config.toml
n_layer = 10
n_kv_head = 6
norm_place = "pre"
positions = "learned"
attn_scale = 0.125
init = "normal"
init_std_qkv = 0.023
init_std_o = 0.023
beta1 = 0.95
lr_head = 0.00817
Each number is 200 + 30 x the weight over its row's rms, rounded and kept within 0 to 999. Layers, rows and columns count from 0. The size before them is the row's rms in percent of the matrix's.

# layer 7 attention query, 384x192, rms 0.14, rows 0-36, columns 96-191
106,247,244,203,202,230,187,207,195,214,229,221,179,240,150,253,195,166,234,204,245,194,220,128,192,200,195,205,222,231,254,214,218,203,182,242,146,165,170,211,225,211,161,230,207,249,195,195,228,228,223,149,175,212,225,252,262,213,195,264,180,213,227,191,240,152,219,180,181,233,195,199,181,191,191,144,213,193,172,184,206,210,198,175,204,195,186,207,206,219,174,175,190,171,174,234,176
101,185,179,189,177,234,175,216,253,225,209,183,230,231,242,236,213,131,190,191,155,244,175,247,210,230,189,125,230,196,173,159,174,236,218,187,189,183,264,238,227,233,231,224,201,222,187,238,182,220,175,157,211,215,209,189,224,204,193,160,177,156,236,214,213,176,150,215,261,167,189,192,219,235,225,199,198,179,172,219,176,115,246,246,187,158,199,229,196,175,239,164,215,241,184,128,187
092,225,128,149,207,213,249,174,229,219,198,179,136,198,228,175,201,237,152,241,166,179,206,227,195,176,165,162,223,215,241,227,185,247,196,208,196,167,165,205,211,210,215,208,187,184,263,212,172,172,215,195,191,152,167,223,225,250,261,234,222,199,175,184,146,190,141,155,205,169,204,213,243,222,221,202,189,177,173,208,162,240,157,226,222,184,276,142,197,202,201,170,201,205,207,221,193
097,174,189,171,222,224,221,201,212,216,251,225,135,223,218,189,177,203,202,197,248,199,166,184,205,225,161,181,214,193,268,240,226,236,209,289,225,265,223,205,162,186,201,180,241,199,192,173,176,231,161,227,176,268,189,226,187,158,181,259,159,175,159,220,251,185,205,186,143,177,177,207,261,147,194,183,212,210,203,240,161,185,205,191,177,231,199,171,181,169,143,195,207,168,175,197,222
098,194,225,185,122,207,187,205,133,198,224,113,244,222,211,218,222,140,214,196,234,172,212,231,222,253,216,159,201,271,199,142,237,184,251,174,177,207,227,184,199,158,200,192,217,256,170,234,196,185,243,248,153,264,173,206,237,200,187,146,170,190,234,229,213,176,239,233,226,201,200,206,207,208,197,231,198,185,239,246,218,165,182,175,220,205,224,247,174,210,205,267,166,219,152,150,203
104,222,148,195,203,227,179,158,243,207,192,206,197,260,171,213,199,173,198,171,159,148,176,165,208,196,198,248,195,217,192,146,178,225,128,254,222,156,187,253,257,198,273,207,209,212,185,174,252,207,189,174,204,206,203,198,186,271,171,230,195,146,231,169,222,283,182,89,205,169,175,206,158,186,174,164,202,203,202,201,183,168,185,214,207,213,171,218,193,217,233,165,230,189,196,211,203
084,231,187,220,191,208,199,173,271,194,202,202,268,180,192,202,215,199,173,220,144,165,171,206,181,261,225,252,199,178,170,223,155,197,231,183,237,186,188,202,209,215,167,205,209,198,190,194,243,158,203,199,192,143,200,197,170,115,153,180,199,222,141,194,139,257,155,213,215,169,203,131,207,157,184,180,188,188,206,254,185,200,191,178,152,211,203,182,171,218,208,212,203,193,182,200,126
098,187,199,239,204,210,162,246,166,161,198,255,221,186,247,163,170,251,159,164,179,249,206,250,174,195,171,222,218,175,225,235,182,174,264,183,196,233,152,159,188,172,151,168,170,188,209,161,203,217,174,277,235,220,200,230,157,157,181,129,227,181,176,185,123,225,218,222,216,218,234,200,173,170,198,232,183,196,195,165,219,185,199,187,194,186,185,178,222,206,178,216,204,154,220,250,274
094,181,272,224,167,174,215,202,227,266,172,260,200,172,221,174,196,203,193,216,199,201,191,240,150,177,231,177,230,214,213,178,239,153,206,218,199,191,168,219,174,208,265,216,188,180,240,214,177,174,187,202,194,166,242,185,246,178,206,218,221,247,180,233,208,145,255,209,157,195,177,167,207,219,221,197,194,194,192,201,222,266,180,137,193,165,236,197,212,180,239,174,190,221,191,189,256
082,166,185,183,172,158,222,177,215,232,186,157,182,142,203,162,244,238,227,189,154,185,227,232,225,244,189,227,181,199,177,232,201,211,195,194,229,186,206,230,195,194,209,184,257,215,190,203,227,182,184,225,196,115,233,193,200,193,184,153,247,203,198,216,216,177,208,251,224,189,246,157,209,205,156,215,141,218,224,207,176,228,201,214,175,231,256,208,180,125,207,243,189,212,135,201,246
100,201,194,225,181,207,246,195,231,214,250,165,168,193,173,186,198,238,197,177,195,219,167,189,199,173,215,202,245,221,246,220,207,222,166,250,195,194,223,233,187,206,197,230,189,173,184,179,207,215,216,185,250,213,170,222,192,229,173,203,210,141,233,194,202,223,222,142,213,227,224,288,230,203,163,202,223,169,162,223,217,233,185,217,242,183,168,230,205,205,231,144,223,151,183,222,152
113,234,239,153,225,211,163,215,203,219,243,207,199,202,190,190,210,189,239,188,234,200,200,186,186,188,209,194,199,175,177,158,203,235,226,233,203,181,208,189,261,274,199,235,205,189,220,176,229,165,224,142,203,243,210,232,205,256,145,202,219,200,241,176,201,159,194,187,170,206,197,239,164,237,247,216,234,181,185,155,277,187,195,198,221,110,186,199,243,247,231,169,161,175,187,224,121
094,185,211,260,177,220,220,179,146,163,185,217,190,193,183,183,267,215,270,224,222,187,157,182,214,161,253,205,171,187,170,221,200,288,221,203,230,231,221,187,224,205,189,225,202,184,173,196,199,180,226,232,237,251,222,190,161,214,164,207,203,169,215,184,181,210,218,246,243,188,199,242,180,186,201,162,196,242,179,249,270,169,253,192,209,212,191,215,230,227,215,215,212,181,213,171,193
086,188,200,209,197,156,186,148,218,230,236,213,243,177,221,167,234,209,186,210,159,173,241,247,178,240,180,225,196,210,159,151,230,165,238,225,220,177,163,217,216,241,215,192,233,183,240,189,211,132,184,174,231,200,213,202,160,199,140,182,246,212,211,203,180,228,163,230,213,177,175,149,177,209,178,256,171,217,204,168,220,236,193,224,181,145,197,207,171,179,198,154,161,199,216,200,198
104,236,195,180,208,175,192,215,225,228,222,202,180,207,216,162,215,266,202,198,231,223,217,230,153,149,189,208,233,192,218,153,186,281,236,213,188,211,230,206,216,257,251,189,194,146,227,211,200,174,211,186,224,186,205,168,207,219,201,193,204,202,242,212,171,222,159,157,203,139,167,237,257,226,205,171,232,158,130,212,211,192,218,192,189,174,204,199,233,173,187,170,210,196,192,192,224
105,182,175,234,183,224,193,201,292,200,239,232,245,174,249,179,214,169,186,192,184,208,198,159,223,185,214,178,164,239,177,226,191,233,225,167,266,209,219,189,236,210,239,178,220,212,199,221,178,153,176,215,181,194,155,236,221,204,194,213,178,180,266,188,208,199,163,179,190,154,195,221,181,252,235,205,207,214,209,201,199,173,199,187,215,184,192,201,147,200,202,207,226,220,206,221,205
092,230,217,190,223,140,176,191,113,222,181,173,158,149,147,197,216,277,216,203,255,223,228,190,206,202,147,223,187,169,159,172,254,201,166,226,167,227,178,210,197,205,164,196,160,169,208,201,191,183,211,186,221,224,215,137,165,225,225,166,224,213,182,207,231,250,228,227,185,176,212,247,175,163,148,231,191,255,190,172,273,228,221,201,205,219,165,199,215,205,192,196,188,216,210,182,171
100,168,201,226,222,187,250,219,163,207,212,200,206,196,226,177,206,187,224,165,196,161,195,198,193,169,159,183,155,200,151,193,237,180,196,202,173,205,203,207,176,208,184,184,175,159,243,202,147,195,216,221,233,230,236,174,146,167,172,164,186,179,221,207,140,187,183,240,214,194,161,206,212,178,226,252,198,265,159,177,210,236,229,203,197,244,183,227,209,137,205,207,182,238,219,185,231
090,208,213,214,192,170,199,238,163,194,200,176,184,260,163,193,225,204,218,221,235,190,215,181,172,168,279,176,197,188,160,172,203,201,264,196,227,247,277,206,201,173,184,209,184,195,222,211,165,196,206,171,220,245,150,205,234,205,140,195,213,233,235,159,210,181,189,198,157,202,164,236,177,234,192,217,242,161,169,178,241,192,204,182,237,187,168,230,206,249,226,152,211,153,195,228,167
096,216,203,182,243,177,292,221,191,210,203,196,145,140,249,193,225,211,208,207,231,167,189,237,173,206,202,170,178,177,178,195,192,176,227,160,216,187,194,198,197,235,187,217,246,153,212,218,182,190,221,215,193,162,176,187,202,178,227,203,234,188,175,201,157,178,220,237,216,229,211,257,202,239,242,230,198,202,152,203,228,243,202,258,233,176,244,199,241,169,262,202,224,229,210,243,144
080,183,163,185,208,174,227,156,234,226,226,193,180,174,226,185,214,182,201,209,145,160,226,260,174,268,165,203,202,184,167,169,228,168,204,220,196,175,172,219,213,197,240,184,251,209,218,177,209,175,197,210,165,153,243,195,171,182,174,179,213,156,204,214,181,212,192,225,253,167,162,152,216,212,140,237,178,250,199,194,215,208,234,200,140,173,242,224,194,140,189,209,174,219,213,188,233
104,139,203,191,168,200,163,212,179,216,178,169,223,224,189,199,180,255,184,199,162,213,200,228,166,153,224,193,167,183,230,184,159,235,215,185,198,177,221,194,262,179,222,171,196,161,231,255,193,235,172,238,191,191,137,187,185,211,210,160,211,184,276,198,186,218,162,179,220,167,195,200,234,202,178,169,160,221,239,245,152,173,208,213,220,215,138,226,238,213,198,229,197,237,169,238,278
084,251,229,233,227,214,219,198,188,208,188,230,196,235,211,207,178,255,170,275,197,223,212,169,155,197,268,211,223,194,178,208,208,195,203,179,179,167,214,178,210,218,159,182,214,185,217,202,119,210,195,173,193,246,198,201,227,149,220,186,178,219,144,211,168,176,183,183,143,183,204,214,198,196,186,194,240,166,193,236,234,198,209,161,194,188,220,177,184,244,198,198,184,213,212,165,137
090,210,190,200,194,178,194,189,214,171,185,242,176,240,253,194,174,153,135,241,212,220,173,198,173,209,214,165,255,169,210,201,183,173,255,214,187,202,207,159,193,198,188,177,158,200,264,131,157,246,170,203,221,195,187,243,241,234,224,237,185,187,201,218,198,164,198,137,176,194,155,225,227,190,241,210,290,150,181,189,157,195,203,221,202,187,186,205,208,201,229,200,210,156,266,247,152
090,191,221,173,180,225,207,237,202,206,180,150,255,257,185,175,180,181,215,175,201,208,211,235,172,207,189,193,144,227,166,169,189,212,168,176,136,191,202,157,183,202,223,212,196,223,189,263,243,193,242,245,181,193,202,117,188,152,186,165,186,236,206,156,164,215,176,206,237,184,224,156,246,233,249,167,176,180,196,229,176,188,176,185,229,237,197,212,223,147,165,237,211,217,159,144,259
098,203,204,227,222,198,165,195,217,233,172,197,224,186,196,214,214,198,209,204,202,272,228,225,218,221,233,223,182,234,137,219,168,222,179,206,243,227,207,264,237,201,239,211,214,165,209,245,179,221,152,162,182,181,229,186,162,232,216,194,205,210,211,189,230,200,178,226,231,174,190,194,161,181,167,145,152,208,252,254,173,207,203,186,194,227,174,238,190,151,187,255,188,220,210,182,217
080,167,285,236,197,157,215,256,152,159,222,220,201,254,181,178,241,216,201,208,237,204,228,193,169,187,236,181,226,166,202,205,214,215,235,237,198,189,226,169,189,202,167,188,157,221,217,183,169,207,246,219,244,211,148,172,233,188,190,218,194,261,233,218,189,185,194,222,208,215,185,213,193,238,199,185,263,142,215,192,239,176,244,234,215,166,205,212,234,218,248,197,191,164,251,168,260
102,212,163,237,167,240,207,205,141,169,205,164,202,224,187,219,182,201,198,209,212,220,188,119,233,178,267,214,196,231,211,200,167,218,199,179,203,183,252,194,215,145,158,201,168,196,190,200,167,207,178,181,251,256,153,255,227,242,180,186,182,162,210,157,184,179,232,149,146,227,229,248,177,181,190,200,214,166,184,207,214,185,169,174,252,210,197,204,187,255,230,197,206,180,199,208,118
099,206,174,206,222,193,212,191,198,210,200,162,201,196,218,199,203,191,193,235,142,174,222,188,186,218,212,241,182,228,162,179,250,200,195,176,192,176,254,216,157,178,199,127,255,193,183,221,171,189,197,171,246,182,181,201,203,168,134,147,201,161,160,206,130,214,182,221,167,205,202,154,199,178,129,246,192,189,197,270,211,231,187,207,216,225,219,230,181,186,152,231,198,237,147,168,183
105,215,220,193,222,210,242,211,121,199,133,179,184,232,191,179,157,169,178,210,190,184,220,180,229,216,211,156,221,173,173,150,225,177,188,199,204,187,241,219,161,210,184,179,197,187,180,227,113,213,224,156,185,258,205,166,201,206,242,189,207,227,228,248,255,147,218,217,151,236,206,232,202,183,213,171,218,225,217,199,222,191,183,231,173,175,266,242,192,247,216,214,190,192,224,184,175
098,198,204,180,215,171,224,221,163,201,178,217,169,187,127,243,229,270,214,207,225,204,239,169,222,197,251,240,205,238,244,200,220,214,184,183,248,223,225,216,217,195,277,259,229,172,206,183,195,183,194,133,232,222,222,208,199,169,174,142,268,179,176,206,224,192,248,210,174,226,220,193,167,192,156,198,158,230,162,218,214,256,210,191,228,213,241,170,221,186,221,217,173,205,166,198,190
093,183,221,217,205,194,223,166,195,155,188,251,210,197,195,199,173,178,202,207,239,182,188,165,207,286,203,200,192,174,158,214,156,170,195,162,169,148,172,212,208,160,160,194,171,228,180,176,194,173,170,242,199,213,198,200,163,153,204,221,182,191,201,264,206,211,254,222,187,166,216,222,209,125,213,229,208,209,199,193,224,183,190,148,165,229,232,161,178,201,190,228,174,167,227,232,193
102,190,228,209,209,186,230,189,212,188,194,242,175,205,238,143,222,261,226,223,185,216,164,245,190,182,182,190,188,154,175,253,190,216,225,187,134,249,187,167,167,230,186,187,188,225,201,223,165,187,201,266,173,215,236,168,221,168,195,210,199,227,194,210,216,171,210,271,211,144,177,206,255,213,211,214,206,233,176,216,218,198,224,154,190,232,242,198,186,141,137,235,194,223,221,143,243
077,269,162,200,231,181,242,191,203,226,187,159,168,177,228,202,207,152,210,186,202,141,196,236,183,230,135,206,209,241,168,153,204,222,193,235,172,191,184,195,184,201,174,201,213,200,219,169,245,184,219,199,192,186,218,164,216,199,171,178,210,168,150,201,146,211,177,244,263,188,181,191,218,181,177,217,173,210,164,250,208,247,195,216,201,209,193,240,232,134,137,192,178,223,199,178,216
111,227,275,211,231,229,192,241,201,213,213,231,170,179,183,169,185,180,177,164,197,219,140,227,225,169,185,146,181,188,163,209,176,227,179,183,167,222,169,207,199,291,177,194,183,209,231,168,200,199,267,187,234,164,256,143,221,208,206,208,231,221,194,200,214,203,204,260,218,194,188,193,182,200,270,201,238,220,159,169,244,244,196,228,169,188,173,195,262,201,247,207,220,208,272,169,162
106,159,217,203,186,209,151,252,268,200,207,227,239,245,190,206,193,207,205,192,207,265,153,199,205,218,213,195,202,190,159,187,191,212,209,162,209,218,248,238,161,175,203,178,212,218,151,216,215,258,175,192,176,159,230,200,181,205,153,207,152,215,184,211,213,252,173,219,194,186,203,162,192,194,203,191,242,117,216,215,201,144,184,163,172,188,162,195,187,253,195,196,203,166,148,192,200
085,205,221,217,194,194,220,183,192,181,174,221,155,232,230,185,241,217,184,254,183,205,184,144,211,176,266,211,160,179,198,212,174,200,229,198,180,164,198,220,190,209,199,140,184,217,197,204,226,155,204,187,240,238,171,194,256,205,204,252,216,184,192,180,233,188,207,180,108,216,196,163,192,209,192,227,225,202,194,172,243,207,179,176,225,212,175,172,182,250,165,183,229,199,247,202,151
# layer 7 attention key, 384x192, rms 0.131, rows 0-35, columns 96-191
109,201,241,189,162,148,139,216,190,97,191,223,155,201,211,203,238,241,207,239,208,150,174,210,237,148,212,240,249,178,207,201,227,197,125,214,211,189,163,161,230,199,195,171,221,195,227,154,180,203,218,218,202,226,198,204,137,216,204,161,213,184,198,252,198,171,169,185,126,242,189,172,145,207,218,205,213,211,152,165,246,184,190,179,177,147,185,171,240,164,195,202,172,214,199,202,201
112,183,204,232,211,187,221,208,217,253,226,187,159,190,198,200,181,122,195,145,159,254,142,191,217,188,135,108,200,189,187,239,203,207,231,180,266,206,248,223,172,188,219,194,138,168,200,225,195,245,185,234,182,191,227,149,274,225,236,197,246,238,178,221,193,252,197,248,179,137,185,189,241,196,193,230,152,185,219,210,204,202,165,179,178,278,223,198,207,186,161,228,220,188,175,168,244
091,149,187,214,217,189,152,232,162,145,219,197,165,199,149,172,192,213,189,166,144,204,206,212,165,189,177,171,260,243,223,197,183,216,162,161,216,249,190,186,210,168,159,237,217,212,188,158,192,228,214,197,174,198,166,213,212,183,184,173,165,209,175,265,143,243,166,182,216,195,198,195,189,191,195,147,210,175,188,190,148,240,182,194,236,187,236,243,225,199,211,230,228,195,231,195,180
093,245,221,185,266,147,157,217,229,153,205,249,191,213,197,197,195,213,180,196,137,197,191,204,194,160,228,181,249,227,140,176,200,175,116,164,172,168,195,190,191,195,170,201,255,219,214,180,175,234,163,235,243,158,182,156,214,176,174,154,202,185,262,245,189,199,211,216,164,203,172,208,151,198,212,182,204,222,163,186,161,195,197,201,203,187,193,183,208,150,188,187,272,216,223,243,166
100,186,195,207,153,238,280,210,209,247,208,209,235,198,232,221,216,174,204,224,274,223,220,244,221,171,218,213,182,212,190,205,202,179,245,233,190,197,209,236,220,276,254,231,185,225,180,238,145,231,165,213,200,183,218,202,200,175,177,176,209,189,195,166,223,151,172,256,251,257,223,219,208,218,202,212,137,177,251,197,208,158,223,221,211,198,193,128,201,178,218,204,247,178,202,167,209
114,233,193,201,187,223,144,251,257,195,210,137,159,205,218,202,184,189,193,133,166,225,201,186,168,250,217,186,222,207,260,203,176,201,170,242,219,185,176,247,135,184,231,149,230,178,228,205,242,159,215,177,196,186,179,191,200,239,232,227,202,183,270,179,144,158,186,138,183,164,170,217,195,170,179,210,202,161,182,210,246,259,166,205,160,203,193,199,240,202,167,202,160,231,238,201,213
093,196,171,220,225,267,219,211,189,226,191,174,209,192,182,168,189,171,185,182,174,213,188,170,235,250,146,222,202,208,168,235,170,187,275,224,216,162,158,228,183,213,195,275,191,161,165,215,179,180,228,149,167,170,195,222,203,149,149,179,194,240,235,182,200,246,213,184,214,181,234,259,180,164,179,164,193,209,238,198,239,241,179,189,209,249,276,187,167,266,187,191,228,178,189,210,158
108,196,147,223,193,200,194,172,187,174,187,188,254,223,169,229,178,244,223,201,243,176,185,255,199,185,209,206,228,203,170,170,193,156,240,171,155,229,172,197,250,234,156,159,216,241,170,156,189,216,230,203,173,238,176,194,189,148,140,203,212,267,197,208,217,194,229,176,221,220,213,171,147,226,254,151,214,195,205,193,132,155,225,192,226,160,220,195,163,189,219,194,212,187,210,214,207
100,190,185,205,165,227,197,161,177,181,194,291,225,190,167,204,232,220,207,214,234,193,202,224,196,175,225,209,195,191,175,219,230,201,171,155,206,144,160,191,234,202,252,224,153,193,197,194,176,247,214,157,198,222,142,196,217,139,170,235,187,186,185,262,240,215,209,218,248,192,217,195,175,218,206,201,219,255,210,150,193,207,214,221,230,193,177,240,193,224,183,233,115,203,277,193,210
092,222,199,174,124,232,237,208,252,261,183,210,233,194,181,203,195,199,211,231,218,211,201,213,189,250,242,240,145,167,180,208,221,245,245,246,191,139,224,213,187,206,291,221,197,198,201,244,206,148,207,195,202,193,251,184,202,196,188,217,190,194,184,127,269,204,218,230,250,187,187,232,278,209,175,266,201,254,228,241,226,184,217,184,226,254,194,183,206,168,247,188,234,176,218,195,224
102,220,218,203,160,187,212,235,212,182,159,196,193,218,165,201,156,177,235,234,166,233,173,208,197,178,230,196,225,232,243,134,218,259,131,192,183,159,217,189,184,199,240,190,189,256,237,195,203,221,158,212,233,214,213,175,182,208,232,216,177,126,234,194,193,174,227,158,161,187,197,243,171,192,186,199,173,209,193,214,204,283,130,177,158,172,244,199,186,204,258,168,217,215,206,202,186
110,183,213,223,210,205,148,227,210,152,267,173,156,221,240,196,193,167,216,191,181,181,181,194,237,206,148,233,284,201,248,200,205,178,149,179,249,229,170,177,202,204,192,191,225,218,176,218,209,151,188,173,286,187,143,220,212,266,226,199,239,206,146,208,174,158,174,205,141,206,167,185,158,239,178,218,208,178,170,158,210,210,200,210,201,177,204,190,164,197,185,223,167,233,191,159,162
091,234,194,193,153,224,242,195,208,241,201,186,241,167,201,163,195,166,179,226,221,220,191,201,184,215,216,207,171,193,191,176,231,219,173,215,210,157,216,174,195,191,239,208,173,179,166,245,227,186,221,191,202,182,274,182,196,220,212,159,219,182,211,193,254,172,253,194,220,180,161,263,233,235,197,232,180,201,233,196,227,202,224,181,194,251,149,127,181,187,207,191,193,213,212,196,188
090,221,152,202,214,280,215,163,247,246,250,185,184,224,194,207,201,177,216,188,214,182,207,170,219,216,183,201,218,166,194,211,201,156,262,230,179,151,206,250,187,229,215,237,208,156,231,211,166,155,253,146,192,189,180,202,218,193,152,247,163,210,235,169,205,205,232,205,222,164,174,248,241,197,153,178,161,221,226,203,220,190,174,190,249,269,266,229,172,239,210,191,189,192,206,171,146
106,141,146,194,204,205,173,190,187,185,207,200,185,185,124,187,219,208,217,173,182,235,210,212,237,178,156,183,247,190,168,123,201,217,182,194,221,206,237,224,214,181,183,236,181,180,160,229,178,240,196,189,207,170,136,164,205,240,216,187,227,237,190,229,175,255,197,226,201,144,173,239,219,212,226,198,201,173,196,196,165,231,211,238,215,184,221,240,227,195,190,239,256,249,237,224,214
105,197,182,168,199,235,208,205,226,282,234,203,187,186,252,215,210,148,178,161,135,272,210,153,195,178,165,152,184,233,212,228,212,179,229,202,267,251,216,166,161,230,218,202,217,178,188,187,222,159,222,155,228,204,215,189,192,207,236,209,215,182,215,219,181,210,170,175,234,204,205,163,172,152,225,182,227,176,198,175,242,250,194,203,226,158,192,192,186,120,205,264,213,207,160,233,198
102,191,167,195,223,147,198,138,190,172,159,214,223,225,202,214,197,232,250,258,241,150,195,184,213,212,218,245,126,195,257,188,188,210,182,170,157,224,204,213,187,164,179,203,255,176,214,198,216,164,209,196,255,176,206,251,178,257,209,253,160,149,184,151,217,181,242,186,143,196,209,240,256,236,203,253,231,164,188,185,180,198,225,262,180,204,149,227,193,257,183,181,166,233,179,151,179
111,218,168,211,232,169,265,183,204,243,186,212,268,174,208,232,125,179,151,256,223,214,247,153,209,190,216,219,137,173,204,181,186,212,242,216,157,185,228,228,168,158,176,224,160,177,220,236,232,250,234,186,190,185,216,189,186,191,174,223,188,160,230,181,197,159,220,196,177,192,147,188,228,205,206,193,190,177,167,215,174,158,201,227,174,263,191,193,196,195,218,178,216,206,202,222,186
097,236,199,232,192,175,211,182,126,121,222,185,185,204,243,207,257,189,230,203,164,218,200,221,236,124,196,155,236,224,193,129,217,176,199,181,196,174,207,155,268,214,143,184,162,200,181,210,211,245,179,214,223,180,158,222,198,220,183,174,199,155,143,220,150,146,201,168,191,173,168,184,148,194,247,136,160,189,166,194,216,219,224,228,188,156,259,210,188,206,204,242,201,207,233,222,128
099,182,189,178,187,207,276,199,174,218,210,218,255,172,193,186,193,171,244,242,242,156,258,212,220,267,187,230,217,198,182,194,210,234,232,201,196,211,239,187,183,163,206,254,173,191,176,228,203,213,178,242,161,180,192,159,199,196,258,186,152,209,143,177,182,200,181,215,312,152,214,205,223,194,189,220,204,183,171,207,176,186,194,185,238,219,200,219,209,230,256,210,214,197,188,214,174
087,211,169,192,164,259,259,205,262,266,214,183,200,196,169,202,194,183,195,199,237,184,222,182,216,239,228,202,189,157,173,244,197,206,241,266,180,137,186,267,164,220,272,215,199,167,227,206,148,153,201,175,180,182,217,175,191,162,156,223,171,236,210,133,252,189,241,232,218,196,182,235,267,207,165,221,205,216,234,232,217,183,201,185,221,265,216,194,193,220,230,160,212,194,218,155,201
104,154,216,233,186,215,202,212,214,202,184,210,193,194,154,219,175,160,178,171,178,251,153,196,207,158,187,164,189,239,216,119,203,171,204,120,217,217,218,151,191,211,139,181,150,194,177,158,226,302,212,184,192,206,186,135,220,182,224,229,215,218,238,251,175,211,194,213,178,179,196,199,220,194,237,155,238,204,226,235,139,205,209,198,206,174,222,170,179,204,200,223,230,232,215,221,251
088,159,221,209,252,201,149,186,147,143,217,210,168,191,222,213,193,197,196,194,198,221,174,195,191,187,180,177,224,238,218,193,154,151,185,147,236,228,178,177,229,154,123,213,178,202,191,147,215,260,202,194,189,187,145,226,209,176,192,174,162,188,219,262,147,243,217,190,160,168,220,180,123,197,233,146,209,193,171,190,180,198,189,239,172,169,254,242,216,267,146,220,207,212,196,161,171
088,190,188,210,245,181,169,201,144,150,215,231,167,230,192,214,196,218,185,190,167,197,196,202,196,186,174,164,289,233,198,233,185,179,188,143,229,254,201,228,230,188,129,168,197,195,215,140,182,248,162,222,209,207,142,232,191,187,253,190,214,198,224,256,156,212,202,183,176,223,187,153,154,198,197,162,223,177,157,192,189,244,190,220,211,153,241,272,203,194,178,246,178,191,207,213,192
094,163,199,214,193,231,227,199,186,199,178,170,202,182,192,218,209,175,205,194,234,198,268,217,242,161,176,264,173,181,178,179,207,250,242,230,177,223,247,199,165,197,258,246,174,217,194,254,168,246,231,196,181,173,194,156,214,193,195,192,216,282,191,181,213,230,173,239,220,218,217,223,191,176,190,235,199,167,226,213,151,152,227,194,148,263,154,130,187,197,192,196,236,186,214,212,257
098,160,165,167,172,245,178,199,249,312,185,239,177,220,190,205,193,204,187,190,210,217,163,160,205,224,182,181,153,177,175,224,207,200,205,252,275,210,200,244,208,184,245,174,171,133,197,216,216,176,208,219,213,161,244,218,207,184,209,225,236,181,168,220,243,247,217,268,185,212,192,244,242,205,232,243,201,257,229,198,242,243,211,174,251,274,167,225,187,168,200,195,191,180,213,194,236
088,200,188,217,247,178,170,176,152,123,158,199,177,208,223,198,191,186,207,214,160,220,180,209,203,150,175,194,236,250,205,146,181,143,163,107,194,238,186,151,246,173,133,169,182,215,191,156,206,241,193,223,225,212,176,225,190,209,204,192,209,198,204,213,160,188,177,172,177,173,189,156,165,182,229,138,196,173,187,185,168,198,202,229,222,173,233,223,210,240,164,211,176,217,186,198,172
098,215,240,215,187,165,207,238,135,147,197,190,241,196,244,208,202,177,185,216,247,209,165,235,165,184,197,176,236,227,260,160,189,161,182,178,196,231,206,176,217,179,159,141,205,262,184,192,241,196,177,195,204,207,195,206,209,195,213,181,208,116,181,243,149,188,242,155,161,186,198,204,127,205,249,159,166,205,221,189,232,233,207,167,154,159,231,194,240,192,221,212,196,198,213,190,165
105,204,225,205,183,220,215,204,198,218,170,166,192,171,207,227,181,160,225,180,236,228,202,201,188,221,259,195,161,192,209,173,172,166,266,216,198,169,192,218,162,188,217,213,201,226,234,217,197,194,233,151,176,167,175,177,216,144,135,205,153,191,256,150,174,207,213,207,200,160,200,239,197,243,203,223,173,260,217,226,196,183,173,221,168,239,258,191,203,243,205,170,249,206,232,143,188
106,173,202,193,193,147,225,191,184,154,201,212,217,191,233,271,177,197,152,212,254,240,150,160,208,245,186,179,181,176,168,208,193,163,189,187,190,244,178,194,212,215,113,170,159,146,230,195,184,207,185,247,155,209,200,231,194,229,217,201,223,167,172,184,167,234,211,185,135,182,202,234,266,221,172,214,145,261,193,207,197,151,190,217,213,258,187,227,199,330,210,215,193,202,174,170,181
092,166,221,225,173,167,158,193,203,133,177,250,278,228,186,200,208,186,246,186,254,146,214,193,186,196,204,194,194,213,175,164,170,241,150,167,261,162,210,155,225,148,215,263,178,225,197,229,245,193,170,199,264,203,159,191,255,209,201,185,214,182,178,171,180,174,259,202,213,129,229,258,180,213,223,208,153,223,223,175,212,189,176,205,184,234,219,166,233,216,223,192,186,228,201,207,197
097,209,180,130,237,211,249,152,200,204,211,209,257,196,223,235,247,255,187,218,264,175,177,183,202,230,205,236,200,179,226,242,184,204,218,206,170,211,225,259,171,211,180,212,223,162,217,168,193,127,180,179,184,208,161,223,160,190,235,201,208,176,234,135,210,204,219,207,227,188,189,197,219,160,188,189,191,206,203,201,251,164,217,207,198,232,164,165,212,210,221,217,179,196,143,184,228
101,206,198,158,191,214,170,166,187,202,215,248,200,191,139,205,226,201,208,226,210,234,238,223,209,221,217,223,146,185,203,235,208,232,210,165,156,182,260,187,199,189,206,277,233,210,215,200,210,254,189,196,224,200,207,186,172,185,211,141,179,216,183,209,266,225,216,272,265,208,177,209,199,195,213,254,222,141,194,231,187,173,282,229,195,188,153,189,179,222,199,219,234,196,166,156,257
086,185,179,193,186,214,252,222,222,227,167,179,220,198,166,188,185,174,208,194,236,175,243,182,239,217,228,256,182,139,180,217,209,221,273,260,194,148,220,253,136,196,251,229,185,184,233,248,188,162,243,178,168,173,205,188,187,180,181,171,182,228,191,131,218,162,195,210,207,202,193,256,241,201,158,258,173,208,219,211,187,189,200,189,220,270,158,165,195,183,219,156,226,183,225,173,212
106,196,188,168,235,161,158,165,189,188,189,255,193,179,218,173,195,168,219,207,152,166,208,162,230,224,170,241,183,177,180,217,190,238,145,185,246,189,172,201,176,210,229,181,210,169,197,209,226,183,188,223,189,235,263,217,182,291,229,209,204,210,140,201,190,225,201,205,192,212,178,215,216,245,167,238,254,209,206,178,221,219,235,219,172,238,91,185,142,223,198,196,132,170,193,159,181
104,250,226,202,235,198,180,200,188,214,175,218,191,211,204,199,247,193,216,178,163,249,149,223,213,199,176,187,167,236,185,233,217,179,161,197,214,197,170,194,215,192,219,130,221,207,149,189,150,173,166,165,183,184,195,198,185,166,156,246,241,177,212,215,149,197,184,192,138,168,223,179,112,163,224,155,242,249,220,217,257,172,252,237,158,153,233,193,212,197,158,202,217,249,183,238,221